Part of a small language model's weights.
Architecture: LayerNorm before each block, biases, tied embeddings.
Training: a variant of SOAP for these matrices, 129M tokens, 2161 steps.
Each number is 128 + 24 x the weight over its row's rms, rounded and kept within 0 to 255. Layers, rows and columns count from 0. Numbers have three digits each. The size before them is the row's rms in percent of the matrix's.

# layer 9 MLP down, 64x256, rms 0.197, rows 21-63, columns 192-255
094:121143094156136148117102094133126099111098136071106143143139125167116120136117148148111090119128133129128127130131105121169127103093106106176099153131104129126112123140109139123120112091149096
083:150108147157111105101142096139133127164098104113130081135128139099153104192190104155133099168127141112132153129125128111151113119112147149137112116148138127130137161156122154142136089139150117
098:078136116141128146143137103123122149100123116114140129122136114120142129103122075112116122156130082171133142095156153126152143122118131104131130133113111089117167178111121160137187161123073125
103:131106104127120171130099116083130098084153137112095140136136115142120138086143150080163132139106160152119106134144148177138133103128129165153179147101136109150141140141045158141132114112134119
099:114127155123136130113072118119108114106089143125155103181154096099127135083114113113069117099143068118117117102140123090110079098155105163197112126145126127100134116150101143110103091126108109
115:125150136126135147198164133159144098110131128099134136107094166184136095124160109172157100131126175126163168149142130123119117081144152112110123121134131099134115165131159145134137124119120108
100:106116113139114153125087164149116155089107097101084141073133145138111124132180066146077140151126124150154117116159151104189118063133124115172129143149151123124104133120143098106152164031125138
084:111061164125096121112132133106123143095106116135138155166142126147135112159144115143083134124123142111123133122083118069103059159123097130151137184123119114094113122143075106143150146125135116
106:098120120074151125152079125116052128146115145121157141141127091124135134109091100132147096090152133115116116152140101095099123043141123095109118148123110120134148138087112134136135152135106131
094:083102155120137142129110150075158127076087102100105137129149149136166115104219139156130121131119152102140145134139122123104108118158102111141136146149112105110140130196094155095173133099141093
092:132046141151150124098188127098159140149133139136104105169134152120108137147121132170102122131141111178153137132137136104124169071103144134095133132103146145126131117134160146190139171088173143
103:074110172126117130114117093113105102159101130148141146185117113115086073160119126101077101155142123092108131114131152131172088138123139101099132160148107063091105135149102128102120129145121121
108:147118123113114095140109130092108185151111128103103146188100092123152137136123120098128109127135156123121121115122139129126127094101112088133090133125116143046092077153048097090150126052127145
085:091132114123110104152132103164176150090148140123125096123147120146102111159125096139076095112124134097155112167113124141118133158136123195118099087097154157081099137130145140125106120109130167
090:116133161126164144126111173126122106137132124132090164173107119117122167102129104146186118086134130144168116072159084119118141133132123151123116110127108137164120139142139124133113139182104103
096:129185169134103105119142159125109144200156133147129115088140125100156153129157155155158173131112124097117082147129179155142120132151119094125171147113148132119122125133150088090102101131124108
101:108165137193130112130157161164153137116131123096110138178135145166115134129128118141084151141104069125140139095124154118081134133117141146139127120147077108119085108153105119133164140117128153
093:051154174147081151130109145179119155098130130105129114139121129116114145144132168149085102162161069116127141118083172150076137061119125138147171104136095152138117137189136118095148117079123141
122:069150120163140107133168138181121119153132134110141129143153160119136086160148125106123116145138136156140151131115125127121130066119159144119115113177144138120087167126206142145147149124150151
097:054110115137114127109109133146140104104141124143132099180104111173133105128154115138099125112177172128142138061092139090123145183143110168173126128140134125117129122149147129162163164065127109
088:100172115139151134123145110142107159161143152129122123128173137105103151109152116121112124155163124128130182088130126133121141150176128173161147120173080159183136145146137146127135161245124140
109:057101152106128183144134148192083129092119110117109140131113149125120117124129152118120155141103137136129163170119163138142164179124146114128159117131134132152120186139124138173117137142150135
096:154106163131128122155076129133106105173111118086110105175097139133131107096154134129154117136142119122126130118124113125134064064144135092133095113191178098127177122128133136082141111107130117
105:117070174165150101135131117076178125144124111144151106041102160077139149119128102097133152089140147139151137147091118127162126172108141156105122136128125139125127139126169163140128155128145198
113:183149130112175131117110101084156145142155150136118094126126102140103103109121101098163092096179140149100100127146093146151146146148125124113140141133102137141129092145112090148133105175116155
091:132131094141148160131120156058150105094141095129116145147125131179143121117144119128110136113152177142148143153094132205116143101091168094131159140117195142105137139113104161094141123138131115
107:167090100125123135170144086149118090141157128097131108098150169148130113119120162115132115117067115125170119091080108136132130151125132160159123125084112115156115148133138159136116127173123107
103:136158144153143130106128126098110133129148160150157116150110121150142112157129138139160128155152141134156172112138126132149138141188121116110100105150232144101110121163140133123138174137145124
124:127142152131139152123095108118151147119148158141112116150147105156120144107124138138149140108110125115104084161160141134145165185141090113131129121115149133092137110129123101137125115133179104
111:116133126154117105108165142164126117207103125145153144142175123105142133155155138157118119127130095089177158124117121153083115091085142128106107121128119134097103106119143136119132139141140114
098:131149070134121139128093117144062155119148118136107116163105089150158137153134116135098125128108136126136139110148101124144123061088141096127095151141124140103143111100102132157128159124126160
102:110139107143136147139128122152122110099099098098095089124128124140114111164183109149132086138158105149127135123145127144174140131090155137116136136127096104149077115115074130139136122100125114
106:105107094121129136121127131052134154138151150149140122130103104121133130103086150138125124109160112098094127116130114148137149077120103117145091139134158147141126125144129114104136156145101134
109:136098114098162134119126113188128132111151075122116106101092145174140154173128138130153124135089154104179139168151095148133138129082150138097160135156179147108143150053167129179089153108136137
099:112185157165112155161118191149157109099185137124153102134147147142122147123139111120119135106123086133129134108114173146135133164107132179110086120114141088120122133167138130133153131072111110
106:116111163128105141132083107117117133181129148112126113135105104088139113148100171119101092102132101149138136086138134122136159184127103130161126143123105141137090133117143091118140146148119118
104:110118137131139129169134146160156144131085096130137134135116140150123117137138123141146110141126136181147172138147125163112166101142129143124090110134165175139057178132115154178154125068181127
087:109139135067102094089118086148097132133153104120131110122135082133128117107132138158130131118090122104105125133149153118134146058144103115136114134141089140101115124099081098129127131118130115
092:099138094168113133117155137126144149170164122159131114089086166111130177123115167138134143085141127151167129127086134145126176153135129166162098111119124137154085127148144126128081133128110124
097:145122131123114137153133136116094134143120084122133132124177115107129114103111085130158164111123135143122122192177118138155139126093099113156158139135124171112155084095121105145090130154144126
100:142124151081136126098085087126129147110140128133131143112107096090163128115112114135134137136088175132105147122108111145140148114124123109133138157129061127137162096140106141155119053123141146
092:096127130103129156098160124084118085086150149120098118144167153169150130126129148161139106131130141132130143185125158142113167209145092118151112095114178102124167123185125123129156142117132116
084:086107098120138121126129135148091166151087116144119101157168158161133165083162132109120155106139122154154158145126131131149140098124128138169126117127120127169187133117105129112128134187122125